Each number is 500 + 50 x the weight over its row's rms, rounded and kept within 0 to 999. Layers, rows and columns count from 0. Numbers have three digits each. The size before them is the row's rms in percent of the matrix's.

# layer 5 attention query, 192x192, rms 0.0501, rows 0-76, columns 96-143
099:535473478515503425497485467550472384481502590547535512527480455584410573543486395484435546542519552506623493465511485510556547467495428415491474
110:499453418476492522505489535441548468509478504541578493541477530558463519473406539585509443478337509446403506533465573461528544477563498491532505
105:507524438522557535541499557450549562566589523449490423475489578447469493526502473481445521524493506548544470420471500461482510490456485509441488
085:420625449479474547409500380407464427469493425456457514435517436535540544501569492450540473447449524457451455456519479489533432483427485501482557
096:566497472526610491512506511490462442498468402521561499513544484464584491357439503551407516489502547387514590578488538560478471524527519562488523
099:517614526491522497408520517497476473460489444488376531487481501459537543485488455518471628476572475512514562420555421562590459526529435389507549
095:480480517560488486548400604551397391536410524518551541529585521463529449476488577439509527516454502483516576469539451446637572414516454474496582
097:550473411512481456529543570465545474595474604478604405478518608441508486411465528482535506426500520500481574404475557511507544393505492494512534
098:444464460518493550517492430503509507542536508476383479501510541541456426516507505518478549469480437463526543436426540492597464394466542517549492
091:478505454489386420448533509503574520496497441536550441541555510611489601475403452520545475443510516466572608452431500520608498473559531501581514
103:495442462561521470540441431459542528521425558553495522492478518533488472489483487453518458465416518506581444560507545549558521464517462479434487
084:578441483435412547616515377550510515553437567491384459537542535486461470503556448518436523521518480499519476507408473533587486424446412542522438
084:538553475569515482445513543486528497577495485504644452500452540533484425457532534539544448503504447492453512499493603423475512500361529536465519
108:574521501497577448398489484483515468553586593509545448444492432458532525527427553469482532525517496479532680486517537523491544521575477565540500
093:477560569438535475561426417493522446635537502460455508448494595594467478402440449529477511428549547493598557544483456460535524508409583478560490
097:520426492467578485477554566422505603460449506599565461514551462524514477506476505454535456504565597538533454522506599522466502456580534509580552
089:414538547524580475471529569587458530395469442476430535496546494524493511514528521529506452458515520578432531456506523477489474577492504466450509
088:609500499491570484527564463461542518541441472479557468516465387429558481494460497570507537448531467503455585502477507500504505469417498549473459
096:488491545472457501543490512482547581496472447521606529612375561490636555506515527456506528527440499485422494551473563428602428443521457503527378
097:469458482509522487503511475497377627527503519488508460538529467585543497572442544513471402478475491488497555418495476524456385502615559421532500
102:466472423536435574467480562491423490498502555538487527494457497418443413502499551467557450500555463407547467512557455568554534487489447575547480
084:404442446452521435438506427476473539502467464507422454482460424486473495510536467504525520427507501571598503527554526510498610540326467494490513
105:507437411489448521526554476479400502528563594538497553512512580488495475444486498328607530475537503504499456555461528450556593499406518510474509
105:535552481488545454479526496392451468499423499418629508457475423406538574475508477531540544573535452589497587384542546586482513559489425474528542
096:538534535530452520479421513466554486464481523490515499501487584421517486494399461429418537505466587500521439512512441452550504500489514519495495
093:486501487459473437563515450521477464566505520564472546422525550510510524489479429463493505521545527423581427490624422496549469542460535565441515
108:522512640512571475552488528418450508455500522534580532462520463551522504552440578551540427556501439584441526467630583531528515545548505562510506
091:485364486541488483579543452560470554505556562544527607452501416435524525544641493475534426599456554515492523478528524573577527559513547534440438
102:471567600514492499462429456526472504436458553478503477550487390520455472488497499497500496488497517490458488493529446580556510484422492560463473
093:602476568572517514469530463546529466492504468541456529488519525523577542525410450494451508442570530531450589458554555443477488519484564405503432
107:465542444574397457457471476559509501513520539461503607444499566511517389473532472432494532453442536423545505507449450527571563435544541409493480
092:660596485534587454482479510564502505459563509523462561570392499460488451507550489473552482422400446512461559487488523539546478513402462598470509
102:518561448497506548403434484429466449467538554512543481535543475519454518535506470560584455537484485552532555494502479522417449535555470565498464
091:533399559448573497449469522445460473519591508500594533525470506418590523521579588416623454555442514449472534542454556555465450469460533493503412
100:540481417427461514514599387452397422477521447532527412435489497513456481562567463564563502477501555508525518497572453487522526493460480424548500
090:491502561430418584537487440496478578494556535467463509507527521512553523529410416531495492445637476464517544454488412531498478391546540418477606
094:429570542531577458447480553464513520474552556534532498485470517477435579500378535532423537469502370586481507500497507550481431572483519438481666
093:503470379476531529546460529502519510500501523480576516548546542453419568474559424557490533553392553479530483544484422450474412515408540375388490
099:416525548570495502537541511593465574443518461505480528555522585544510470380454505393456476601491525433468525417459435549575445582378441469500497
096:515459432452513507413516485480554454486426579533497458553488475551451487568516434457476427426429480482447594418524438444577461569498541445431527
103:497520472560520463450530552549490461448538480439391533464495524466478480501476543481502495522532444554539426583472433523579535468466540523496593
098:437472490553598423441510461500555470538492441591536482496511449514498422419479563549499547475494502524402482497446468577465536545506499539497418
109:504559422502551464429512519440448442473600538553483473559521411480515443458542482528523536496566517501447543409441546540517448528552517468512468
105:525576543462504434570573490453468458415586531520516442410564548498444480585537610556521520474551544465533552454437546521442487453559425525561493
093:553514443487457486473594531414566474444535451520540461499434470470498483475549518525530484467620402454497613590479506398595480502456513533501474
103:463579507526491577505420510546455491483530559552533568492631511527550486473456507461555468512472546541580453469607491484544607547515443469510395
093:526447501486503602485473489437511542545579550577527458473513582503403462522459522494544484601436530481482417493461545455527504413576497404509488
100:518410439473550581376489456471451505593442518527478538533524514457423437480593478398429498564512562454396482597451452453471494535517462576446492
099:541465492474537490506524520427525399433445509453537451522403488525499564486478491560574458546537565565462504504503575542452507496570565544522519
100:514502549530534491568435484532546506608490425559496621516555561506518519415575488451487518424452568503538457484471480454416535496538479493542545
094:495451584466471510464472525507459499574488521452454483470556585402438504481518466488474600437515477494497543570590553517438464453471474414434537
084:488529537518568449485524467461421528483433565562440457535475565518490509421623562474529540557538436459467478431497570475497502478450358473600510
099:491481528458430533462476546519490525521527466444417589421505500535415515473493441434451468473460453429593453554493476505510538546406559427467486
097:524521554472496471543475487491542500527557560504550506488458535487539435471416482491481534471443480590466496453483501513518480488501476393537546
093:503480471492459476573472462473548529534553434486505539519481461461531570489470486470345621496487554552495393479469489525491438495447544538486466
092:506502520599547553394453512419487461436441525487550506471579443532496516604475537534487462470578486461574476409459474437574556494548448512460605
095:540506501460529474379529572577516498453480525493494532468492574571491528486599504412550533421594526541533538527483526494495596380402522400477573
091:491435509482562563517458454538419513585484521538480493514424555545498486428493481435570609575486481467578542584581461507484451391532447538439489
090:549447495468487547495560411400545505480551576493429423464537437480513393527488470563573531515531510517411597537548481492662528493557419493515504
104:525522550452511495574467548378582560499567618550522368574509495450467470452462508470519553492511474520483586387510507580507427477488375524485545
090:408569526485461534501543619579421507529494528491372577456423589579523597466441471482484494519443555476522505508505524522444500493534481515462472
115:535582569488556458440584425441452519471543503514433389460473478476525480557514588535561516527575489556517557396492579501463489471484372489516520
096:568458533590532519546482551542557408601464462570439455493576510531446463456446539476572546520515380571481597489539460504554422567431461530470533
098:590416544601548451497449491429469529462557497485532487469568612559507439412511520482493464534471526464469501568551578470529580535481461470501519
095:410472427491491514501436542519527477363423458499442447664516406451546539500542498510464454476523532495602509475546426528464461576471483538488559
107:542460503515557519370543511494564476445440612535417533584530520588486456445551464487534525482463484498468558529467567520465449560504517502565475
106:566467423548461476534545538461533499494537492529551479531462503462608428545477548389533493462462447502500501429504497506561403482445545516592568
101:403513539498594418499489419555402493547558495432448426436505518489514490479456551603444484507460484482568454506486441518490413491500519637315506
093:526529544491516453562467528519534576518503436468490609488469532404535431448439452523483471491483625458478405436493539530471472522463582450486427
095:469534524483445478497419491505505413579519468556508471602607467506494497463490519526417559439460505503418480487577553458568536532474456455432589
104:560416475498512538428540507403537555516484546492480518535554532491564469489548471567536533499521517443535503577502552465523476469549552509584469
096:422526545491548549496453530562515562447465480439405537528509548520526465527452483493516543531521451521507469548519494571472516534446525547508522
094:485490462471469549469443602397544610448466531548522433602407454557462482457455468532526443528554483508502601503428528551520535474503456555522431
109:485565461481388443410485511507475519431392525569487537482463534428532536533509467585479477379503561478551453492499532586556515548351540493426583
103:553565456509449591462528572480466537529543447551454562471517567404431615450475460396527523530561619453522496454607446430508560485461454514609453
094:621445494469497486448542604533496467367472568481444430534474420538526494495514401498590539409493448513461465574527489532532516460477521509431504
104:594508503466542550528499493536519537526456406479382494497422526514498515574634520534407516556477621466540502510633419569468509509475575454566526
# layer 5 attention key, 192x192, rms 0.0497, rows 0-76, columns 96-143
100:513553558504451450454551602561511466471488549505415528561513499491527505525429486531504501588501494481551548540590521511523453487547438458590438
099:521379499440492504517560467636566444458511490439474492531547481514452546539517580507496511479473433558469513458538400515575409435496535498488446
098:471452521490530504548570469414466445601557466536481471519531427484452538598491538444422535426562594531625494495507516454506559504475506641499407
085:552575525572506520429441549447438579428445472389446402473455523456504502501476553559565553449461591505466511431553548519519495476586525493481481
091:478514486556558438538515454544550424541512539431599488450522441445538506443507555563487501506438475583449512534544500517508538517526433566472534
092:469604579518569530463425395563445519483545441449502553406570485503608497559435594476482495530482395490467573474523487564425514513509462615453536
087:515525496510555463501513533525478355545490461617491511462483589468474464506431532451512391495456440497553516481511528500532531494602482443494475
089:493449508506600420474449524487540426550524515479462492559477601553466424453430497501482539483442479496542492536506458439494406496489553493541434
089:500564563470512478504431533534466509487481500522468500524500520523523426537491572494509455516477475560540565438493518477555409498529574494612519
091:446502509416522482409512499457465485524489564506499502509465581542500363518426449505499558508516526515477503520498484448462443419510449580457417
094:469394349501459454432483531496474435458403505570502513584434506483507598518512461445543507591489617450491520468523566500519531445529497522511438
079:489493531547535501476446488507413453448485515561581547410495418462392470508504567438531459454553538465499470482502450486409531423474470561548439
081:567487436537528436494508480535499474584433621571449448549413508584462431556477565515413504418456496467477428558447461469549505504533512533523434
091:472472522531551534434474502501533464411528458484422447507523538470465455466471521594534507488491441435522480423541378459494478480471464532560507
092:437421527444456443538516479508498507398473521533490512513522492551517556458432532541508556542510443510455431508509458439415537487496548528514446
088:498410447578426511624521564496443538579483545565384532475483579484490461448517457473576407470443525523465458523543497504515533509454496378463486
092:513459543543409533516468460597463499393489522550469557442534399570548481511429516485587458550458476432480570512397568505515526573570443494475547
087:463486508535391489569494502383479537532469538512564408427450483483503510478588503441482419450490599471472490476447489515530516456521556591475421
088:512442465515471505507510547535504452501498558502481538507472521526425612528468434475481465589512457591447436523500529540499450435568520430378513
093:483536505492375537471474531593589603526577540530552482547550467482525400481528469532514482474553442523557506475454498569473483568429538434498509
091:474482505494559639494450506498540453577492525565556518450505523441475458454503508566492373525510586495495530447521479533449505510408523591573509
083:483541511460516514459508527461628460509436535431511550534545493446564527502562492437546500488472507415489556560524446495449494471491516518486511
096:522520478511503454471587533479461515515539456550408449414500452475450473528474440482497497510492536557497517506549551482503440494515523493611442
088:475541565466466486548548566500444553529453512497383367469478519534512491456466548531539472510533455469532472562467535506436531537513365556504544
093:459558444506497457530493423475511471453513463523606461483506481500427482562450575512416454438479520499623433587578508524480492526462471625545492
087:519536491422550461558494525553459463526475487493512455368478439561441494506473526578460448564473536501573473447570500479467487507477578402504463
092:508444533447559510575523513551507530499512518486596443530536447508530515433410512589521477522561525457475548393551471536492575545499432460495498
092:557568447566467460480485557537487432414476429579430512469397508515466528548534549400560504490556499600427537431554483496565478581435456549555552
100:383576557476451464577560534412466575510517511469493514576480539491527486476509524506551533507535510406455417530416502420490526537537550447514493
092:441516463517533510426544464514465455504527540455516450371539505486486569484549511581528495488495469504458583484457448497470491530510459553437583
090:434524431436489442409556466504413470538651505506480534538488549480451479432431488427598451530486459525549508532544524523425520473519455503521524
089:495554566512472487593490437533520497405563559574434455483524496525488528487324541368543464481463531430394500537520566425557440510548405513562468
093:503480476442427512429477528518500560454493507474510553433456594492505585424567575527546537465492500529531528513560441455508461549481501497574455
089:553475548486526524535470526504553555449521488474505486450442486509406574471550476418430476599548363505434526342516429511544497532535514393516540
092:554567576570525423471524453529550476487519473473469481509475444497459455545499415552544574484565558528520601561571488461518407489519455522505501
091:438478553501497544392486544493527508496504579436481512498520525515424495572486446541511506442537438581441498470597469474389495501600486484487440
090:382490511433502437469421495448486454437430456483550467491627537522448447515470423538560544522480513502515515393461492561508565602503466413542365
088:528472404539447422498605504545536473473555458487459482503470495539546532513498555404478585466440478522521577593445430458485485541482543530513532
094:567503506565526507513525486459409521486467550480491591499503482461451494558536451557497457543561466447629488556484533488497545500533498522440461
085:499569501521474438497567563424527527436523469484497506480524537614535491507531406546545482466359542542456532469515519499495464556450445543506496
093:480588578474427493474433485466474487466467529581494504433533544394489508338541567472515496541563525594522527575489574494511493461517383514512478
093:543473521479545455362502475415590547577492464480582503513410507479500535572513564549538443513505463475472541580459470527437470459454513634427515
096:511568524639528456407560500541543492548510426508458548497523596536539467503440470504427444469453442572563483448555468560486490588471456547534520
095:598488575507465534539437491446478417517541531555434473530552489442492493409436465493562552470502497585446550442563528506441453557572447443500547
092:483557513511546485489596481423511510568610393496439429440545418531487494569538419499504351481460461596459467484505476514480393539494602524550567
096:507514418439461544533496581498492440531412482507549511475507499439537465608473459541564512468447525483450507479397518517504561519572446499530531
092:385418470464555497488474441536481497522538443533392520496486573518444422477565491495539459518496460491561523594471565501520467376520540505551508
094:562424502612554387560507565462552492475590522544497541450406588430500546436594516520538475489443488528556488496510550479504529499525476524441494
088:550426611533385501534503594510521562488499540495493515493523561453452544473515531537475556472562451476461495568636476568610505455525539534512521
089:472470416520559412514520555441579449496446537434550476445547495531474543490575515491441571538479466455569479503486461548478524447485512579442527
093:482436441482551508441524550467509515530527512568515506534488651392476472519526481494490567513521531465464505471518437490489479331427545497506502
082:520560531540530530498441553553420460438479500449559457512474515566535513410448472479395450562458494535476532391447505528525523443474570510566514
089:513422561475439556411525543489480567506530505490438604452445497493504463514592569454501577512535475488440451518465529556439523476517433466499508
097:542548482466546467531597437557531412502587476535421510579527518465574548466509548483481510557469385502477540468478608404546504580461545511438481
091:489520521572477429430491441514565402537606520527506484440583402438516476524524568443422540515504361500549532524574515571550567492575486551493487
085:485459546520514502427459685489443431501441485547497468567469444598495509535469539549406519491483517598478577457472510490517553513593527479482534
089:449488548408597431470440599463459454566439544539487496461490502433532498542526424481586518494543516468550414496461518569539606453535459485555440
087:444475486421450444500476613571447478465480498511532567506374508416534465475476522495456491557440477504581503404544500525520527471452547529515426
081:476550533529446491464375553436513455504525424512460467568525489462525458484437534597452526469457491489477478388458451501445514531446570480477541
091:448494441524493433470381507418524442535519547574501420540569414524437505550467488474505479441463467511553504487546538417507507546461644466550441
086:516423496495485565448482527559418475477463536506563539489554486509557433511467534516537484499610530539515475425541471490446498514489536513544468
100:481544542481462523495469520462484515498433445546527497502570429456552510537471535545476439478499482486470528510510495493426495489469544457589440
095:499474469517621505441550536523510456551549495471445478452513525540507553517431481521487461461500469438615453467461469515529483591570489558552533
090:479475367570540517489559544471499562520487455615462495543564450565425622444490445513423480549587489552579542440526441568435478504561512548410550
097:388531497483519567526502407540468524413488517540538525422502508473443529475410508567421515516485511488466484497487510453607514437664555544464507
107:545421488415458472475554541463564599532522472497492481585510529458526519438508557519489488423536609486462578543545506571484465506553500503489514
108:525406515491451487623494488532508478491469552551449431570512450467416460513423436406544447390436591573498481447499554517574380443527450494518475
102:466513542441565469414528468542379506491515473525434490471470510515472485516507523529544568545504386492581566549547404537542434523426550538560561
097:538448498411452443561522499474535601456486546461506464459513517478497523516519574419445565526512551458475513560421587466569490503433530456490428
102:555508545506435414465475564536459491519538436424445491489457401438501539585479474448481410489499522521515531461547568548551473381518553501500445
106:567414505547514592439447470476534510555453589467474460450596453460646487574492521526546541524467588544451462535485552469484541605518495527503523
101:377530497498481510555459450477469513409516526556431480475474454549495533370536558483602519511621494494499487399466551496494474574437557526551499
099:489495562592467581508542465432493421506452443486517466605526535544461438443500486460467487499511435412422455396474552518626549470464555461521509
108:394561463426504496438484530499502487461459486471500538390461515414453565651513482418559536465564490444512485523529499637513493513500504477497589
105:562439605520486467530541556425544436568545488460545574539568573460551573468525476527474444520509525458470534479464471426458459474499499520504514
093:534451501533478487533539452490492538554446597496517538542580401526506426496553517466626472477537413548510543563503428605544452553515585447444470
110:508430511490540445424508556496473430434506457533472509462461410506558586556534491489465547561463532479560470508505390555454503560527547480550481
# layer 5 attention value, 192x192, rms 0.05, rows 0-63, columns 96-143
100:431459514525550532519637537483549464499575496400444524481477509498506469461525462483465536488529411537590447423501490533435459440594408468471522
114:553531502501513468530458440491444517570476507431534485497508501585512488435525463544453585526447453494496509592486489568480545469418459484572508
111:464563487492398518477493486471488528468517499502488440491493500508542516613581454403449524498539565533503482526591599534455408585512548464467490
099:463518378485537467559518510471499481512480539527541488472419514469502475453462487508425503440498496540515557468519514445550389531552493486524552
116:406485512517429574563559484548585515422535512584486527535399421527483435521436489572493587502486606574516540447522476498386560441589441463411486
106:456461504489518374512640549512471537532465414467569479512500472497535500473510514560532532521483494521524628569476598546469505547477531503424496
107:500451381458487527543485525464528579472429553465538488608492524500480595469485468532530581424473517523513498470527460554515524502465496521506511
097:497404507474438458507465549482535519540526380503570548444588471613443445547403502550552509543430532557492489466410505475626512541489542466510537
102:479540506531487572596478509501534433456495419596405486471446459491566549544489463518472511502443471523451523471487463503596548418481462526443431
109:462507536517501443420556473482584447390528478567514458462505524493382535453496460542481471376546549581494509563437542578539433420500598545502534
096:497507438570524500493551508559492483486504554439524416564452572430455535520470496497499492413599513489571491523507525404394542440550495551579529
101:535498480478555514540491514470427529476445467535575506497553662527644543444485435402450531437516493532603508396465479495429517539474511576544502
108:533586461519499445454488468474537447522503536522508480518441519622437518536448549499460465549636513500550483444558517468475452431509463561415522
100:566512540566480483574483530563513497462540585457461542499606537557386484613487394554497529582582557450439521561505496444445451488442622493495435
094:458478482459435492514524531572365572475525493480474453504422616587487552513497513473533500455523522409452431473619525412475512541524494471485533
095:433509491471534443467517597504483477494465411571560495494516537558527437458533470560523494459475472534423540419584492495473546556419569457456481
101:513510583418470466431543560544468533541422509471480517472425485502531459537462507521547397488418469512470460470559537523679468501395473515454465
113:492572537446442494513518478499468402544442473482458580567490467427548517398450469492485628588452501482562533440534557554415628471433558407440486
101:458441469485458460551552506468464574474525521593526550467573533424428541530496439462387487528583412478521511496483530539575370523558548451501542
101:545504466548460539416462548488538448554562484478407580510444450466551457545494588469568538421534440579410456489523461512462520533402454567516530
099:531547512463521499502493557415453469522451545472533416471428534458513533438477492493510476551483448526490499557536513473553493563478468533380400
108:449479509343527620552443574445504539529438418558572494585513576478630441560461476533527510495341499470527460558439530494482524514446474539428574
103:459503573479487464503506448496543412515547537492474444471469477465441474451496511527522536522468485538440541564518545495510519446490451565532502
104:578466498470609498613469500504521536438575490519550455487531555480492444614462521435486484517487446510513504458564507542558520555537401531524455
098:505418481533510509519471398434437536476483570418459515429453518464530560471508602365518522511453496466467513484488511513488497558509555441495554
119:572375410448469537500481478597453584508475419486431576575503508439569413513469539526528544460407481533552490458543536516529423551499458433411478
105:540516467511448422535523537484442432466550540531486470533495500538468455452486538517547440626489538462574487532456505489464523433493533379448400
114:497480480557404432483542553579563459506532460536603554492434466541442440505453512562574529467514485597511569486485448458466417438586544428484539
112:517438508491447409482526497574515498384578485536493522560517452533400406561485558532620548461577588474523529551508539467478487510455631409506459
102:569582478465522458520398482434482462424442519448455466473436510462572461504450516468408452585466497488562485581466459497461458539568500576508529
102:511478494543474581464501476499491450498467486487465551534538513401489497478537481507513511449569525502416503457499583489542431450574525485509559
105:549429390414555448521535448500458472565433521573531463535514480411583526435474513464451477541439575522478560473575433571552541536603419423530543
097:489471486450485433508591599535485502513497542600501509547598477554404581484424500636495490573519482550408541496513474445576537413501604450526541
105:524470591472403413531476549546611506445530487583441484468557514465498442454423577524443457434540542434505541487473516525469547384565461465464448
101:464421429587418434486421565487597493583589547519491448494542557500439415527507503536545476423473460573480453533463484443610415459578580475527565
096:501468571497454496448520508532484477579501592504471488473497427499458486474626525463458510489450530469453539532496515410459453558490528387608490
106:478458479412452502601473395486510609434527495525402446515481584480571425476491613467531518469472475519502485525473561493495527494500440488501517
104:524550490489487458486458564560473492530575495466457437496513488526487585471543432550448465565565480368460620466508468471473417475501581491546539
105:564509504538486462477552535571579501502530527506513477452511483472557496478419366409419550630582528507449419403502461547420479569471627507557497
102:517560528422544499493549593458418517520470495543529419491413528448529434404484441546470557534506476478450535609515492543441506534483532472614568
104:451460600480434628506510494498592524547472444476506533476564622500432477467471476452437447462482457566527520436430543569468494512473539519484436
114:567526474464581521488555440534524589471495427467589407481460520526562474526541505539499488501544528587408528581491567518449602453462527545481463
108:420457559409464592541522462424476479491499480529521554411487625464569511499397476584487497475468517407519437536575475495520437540483437488479475
114:504521530495432573466534537542437489635433483521556551605481494516537524383494425510504506569415463393476491450480540545506575454420484547478534
093:524529402514502550516456478472546559484567473548455464356430537449538381500521428465489462501564413470564501541402424492474585476525498556426528
090:479505447381513511553380516461446517529469541511486478519574545491467487584669374491472467493509503510539477476450466505504460498478487471456494
103:486500486485579473486603463448471529468466462487552523455478613544508498590558553460496553547502491448505514510507508480574476460535514499481414
097:532468518576497479529479503592498634378491553588459514527547474440491500558460547438550543594490538476462472479515499512559417534477533446492456
108:488494485567524475474560502561400526566552557495509499564527522484478547510600410562468506409553525437448494459468562461538488465524559422510465
104:547459450507487528483417522522513513487534508552506516517476484496571529590582511407456587475466520544536518441452513501598542481506401477463561
098:460567500438434598549526470534467557425485581482531496448466536444469541450540483568468483458451576561550494426504696516522518548533498509532559
103:557518478453515475575493497455533601566487480472382496456461504550468458539519554519529494514356544487527554507475505470489453558454436561531519
107:459543510553495566495525438464431542480421483460470490568520502437482572505526554492489441511455521525457546510414520468513570403567454540458545
109:564595459521519599522486446449416512477392545466585507549536527496511539459504432631452586501461554499512499540476413486378464441599499541576576
110:458478528493460502540638542520592464486641489483505494502540497379494424541518564512486473504511482445543568540552597533519527494421498412391441
097:533451520483506533495445549522436553515404458381548553554431540500576559488422464515479528487480467505485474435587562502461627524483485461445498
106:485530545537432633435535599457440548581569485433515551552471591442546503485508540496496596409363523563436460494507541526501417556532465512484541
096:586483490472462595475600599506535565449511584457488530549465484525432496506446563532532503471543551469520561625510540519524490492483540502519514
106:451506462573423593508606498521570486460540518636516543529444539554436463531498593517480532473496447554581589493502518550535489582548508548553471
111:448507577472506532541534490448489467428556484473458463448398500468583529397522509520517526476457426507521533494544525546607502491447410543416481
107:489525517500421530535455483539486529471555476537590507480471452441506503481443527467535577480507492615524548454517473574468547540589576487566520
109:551528413580550516474460470503449566531397561558484486486511448511431589429509476451576570533621524554515476399551447490532470614561615533541543
101:353553502593559522441567448487369502481609521502473471457534510541487468491578479556517462412495535416481492528522580431453480402624459480476363
092:491526382465527514494444569459425503520511576509502376539448556515539553441516370439573443516490494489531560486609449517518531484507486527526497
# layer 5 attention output (transposed), 192x192, rms 0.0621, rows 0-63, columns 96-143
098:550532516453495426563452549452571606526439466586584467563473496474525503515484503518503458479438561508487525612497615495490504480407521474535508
107:343494573540528541536459558569497486508453388586450583458494497445466477540413523543501382571470444571389532524519467496421455511525450576434435
100:468452477484531542471448532519505449573457527480505539513484435520498468400584614562557482494472482456515451527510455504536599500532485542480443
099:486447480631445554465521503508430423466423504507481496543409553500493537567521505535510454497505542439499496526491561543519598462442501555456523
114:599496525410469529488512433450520480575482530413531402529456550589506519437543539463467554452490456537491383506435517546573394476513526429554542
105:497480447467508492511520513437515526578526456523452530536499552471412521521551560429574424492487468556597386477492481530477562495485492581497458
102:392514531512501511458479583495440467365545553511518459445581532462469484458505589489493492515557539550535363534516467511531507613479433429547556
092:514501496467534518500581511403512508472570475532440516523392469384458498547536459507477479450547412516573540510495561429464489496503481540484483
103:525391461484504480510539502585503457529512603562463391460425483447482511524525467492473512515517468455473545476492512495455476590485546414518540
109:563464400519522586514544542493497457581453485371518484502501562498489510512480529438445529467501492461601495481573479433520474503448385432480441
092:495415592467438432521511510447510458536521512493594598583477501526507508540504488452537522578450592656590452547511492547553460425497546470466560
101:475466528468468556496437533503440470457538622496418491490482481387397483479472620565514443532485532477431422515509554521584477477462474416429523
111:468533445532482481567499474561533514551456501454544516489559467501556467430436518562393474472413487482444515517532427502572429450505560502482407
097:390622499512557486444596472470570573604499372449499464534504460496555463492495581431483567469424517500576527458545477552441453458508446522508487
104:449624558496533512490536515515456429408425499508447530551570527425546541521577490447472514540534500503535526535478498520403474585452552486446533
109:451536450441566514494451517537412508521475462460467591507545532441426570514555529527533559533475508379571475521527558575409501535510514520469534
097:420515466608510552491520447483505464480537441482512479518525425451489597476529547588451615533662497444421526495468420455406532542459523524530513
115:497489473498542516548483470483472551607452544490483528464530542537535417557496520467519501491478533480535502608458502580543482531594438635502551
099:560599483511494460541535500494436431510510439505519487462524528476543533465545552606580455528453516683518484420504508489498659571557464500564499
103:499604444583446497494458447482511466525507482519437555463521453559608493478449474480405532569456471501447557551427449403462514435546464567478502
093:483497442537462598425468471495542418465536489453456502452536509484527572481617455596521604471468410481509483470543488582453544517402486581498496
104:510553521501495471457489556454452408432534602487425513475494415548458533483437541522537407521634479590568463510480478509476497456519538474499449
099:619509357488406505492565442493516592467435396537479446492502483544480505486518481448478471484491483568462472520402420485478478444403441514459532
101:496467473432541528490483519470455505468465552561470550583465575459544569458481563505465430434409422546452552524482475510474403494466496503369556
108:496582469504536456468513452545442519435471547559491470480521510514424421581529458531565369528496555569519568540535528590493421568545497464529494
116:446504548410545465587534503404528438467566591475501524503514536419502534429476538503484420476492477482472537524513541524501530571466552552509544
101:530552522389607522436512609479494564581487497469531509498542518468455418579525490511428564468475461504494572543540494525469525469509595512475566
117:437451426546552408396588480461548506573490426540510430512452441496521446490490521537412504520508507493481443481452504529569555468505432575482519
106:538510419433467498526550510440525516559542514402439428474544482416550490443493546423463565523507498497409473505499507509546448470447501494483481
096:491447510528524651454466515584399478465441532617520501479517420481480570541526522499541413426559463528409480496606538519501513436450514396514507
105:554527490460587517505612523475422503519427492430525500475513505461544538520509469458529498428508540537530505507557496509521567491362454518439461
109:534501514510476553537544481470384471439533518407459470527515575574510521510524413551508457412550519500514521476610569405481455604510550514426543
098:523561537530513445486458424493508472496493426449473423557502509443549477554535565402408575456473534493520532576541549518409509606506420536513529
104:505548462399509559499568484482503470530536592465530465595462494424487457522571474441565518535473553557407455495508581485494468494491588456585539
099:515514547465561436500490471476473527519398486438504537546482547386471429427416452511533526552518487553477537497593541541445525422425448528483458
100:476533548571514466510579367522470549458505503522503454536483465536447524453461453441616508414526485434562453497582506568468508408589534480477530
102:465458600430444587456525542441503424424572532494515426539450480515529518539509434533494516507501555536464500467524388485496428448485526466541526
104:535445547432497500547417477554549473548468504555477464500575508469435417448507517477452489442507538492529418481551452502518448447526486484460480
104:466471409502481593512505464387379535546510566482493488612616551499507386464456609533544582492472523583562570577512453470633482491496446536526512
101:508500521480547574505522569585486503428458489455463546505570538465519586573530433607510486555510464516508449563550484408460488544540529419476494
105:489536389449506475399563605484523486453534574501446445511500459504548530548381492507488496511457529491517466478607458460557468513397541483517532
112:400470546458413552465559514462418493520491540535506491499475478502482516457426440408551467517404500542467394504508401536504370476486566504560491
107:598520447598473432465456425524520381475518510463458501609414455455480553494425489497434528475510473505493485441542544491615530549510420465510529
113:447466378516544493519447465568565445440546527509411536483511600571485503426477473468419531479500431527539598533554428515508470633520584501503524
094:504470441485514536591565580559466429465470550477497446599464539495542516570436542536530433441474585517509518421477473448564448488455518425517519
096:484511490510524597534521533493444402461491431497516495512480463568507449462441583492516504475424506388469560464612486516508561467472541548539459
099:542520451530530572457515515475522547461518484485469450531457445399530496444467478478444483418571589517475529458486537422515548407493404500447548
096:477536460466412454492506479447474450549579497461490457517501400514489416390473516555426478441487434444538495448522515530439520513519492430477620
103:494550599564493424503494450476505547543507435485463465486503503466489340424487566473459533576472450491471480546499486570435562426466501529431460
109:447485502543533493537424515494487488508541542551524492458436605566488409480353524428494436506466502574569497412496513580473477505540535525522467
105:495467480490452513382564440471518546463479514533561516456528444549466522518458542466529528489485548417504543417514431534579544474569544484467587
100:445503512512549554507506537477551477450450478573555557514538512537523545497452450505492522514531386474495491462472528509463522476524621547493439
100:580373501443413508459527548480584415477496598519524419490491448525494555498462487440534417533509507504527495440554529476511548527502598499498442
104:462420572409534382473340476561451475510554433553484540508441416549490575578470585448547491440466570503438439449512518460579480550479504479506493
107:494552410505526476546558532405577489468517520528495470617528585537484511500485460484457544450481562580412469435467454453473475445470555522432435
098:360584504539455561446503475468536468421514535539584501538532485467429497522564636529509521501537496538476534561515418464572456471522473582498529
101:547573533457557462466482526513467378448457461549512528477507435505513524410445494461550486505567539517522578549569476450531590517515536492530502
096:460535585482519482447575459462532445543556522502522506548504539462492608521500494486584581596606477516487451493375399408512624492474460533512424
106:488437503446516384447475490521566535486483550439424442502430578519542535461509459442415495562468505490552421491368509467514538417488465453432565
110:554435366519450435563565456494548638538503519521534504451544615497488472604568517397468513584562580583479477554514487467454495540507485528495536
111:526481555479543586522528505484484525558519519494527609505605472497453529521608510528558453466465498521493439462498523388570533423476398459449506
104:424417595457507543502533435501375478478577474498520622432550524500530480534543512529428462514388478419560469532533503512533489518512372451498603
098:567468471482435483522514474516572472491451428489538494470475513486536564541487493394510529440472564431539544568491532558436454545450520438612521
094:515505510484480545567498481500474475421486547498397566498439585435427480486517542544450516500509555482495461548606446487522523358569485553535498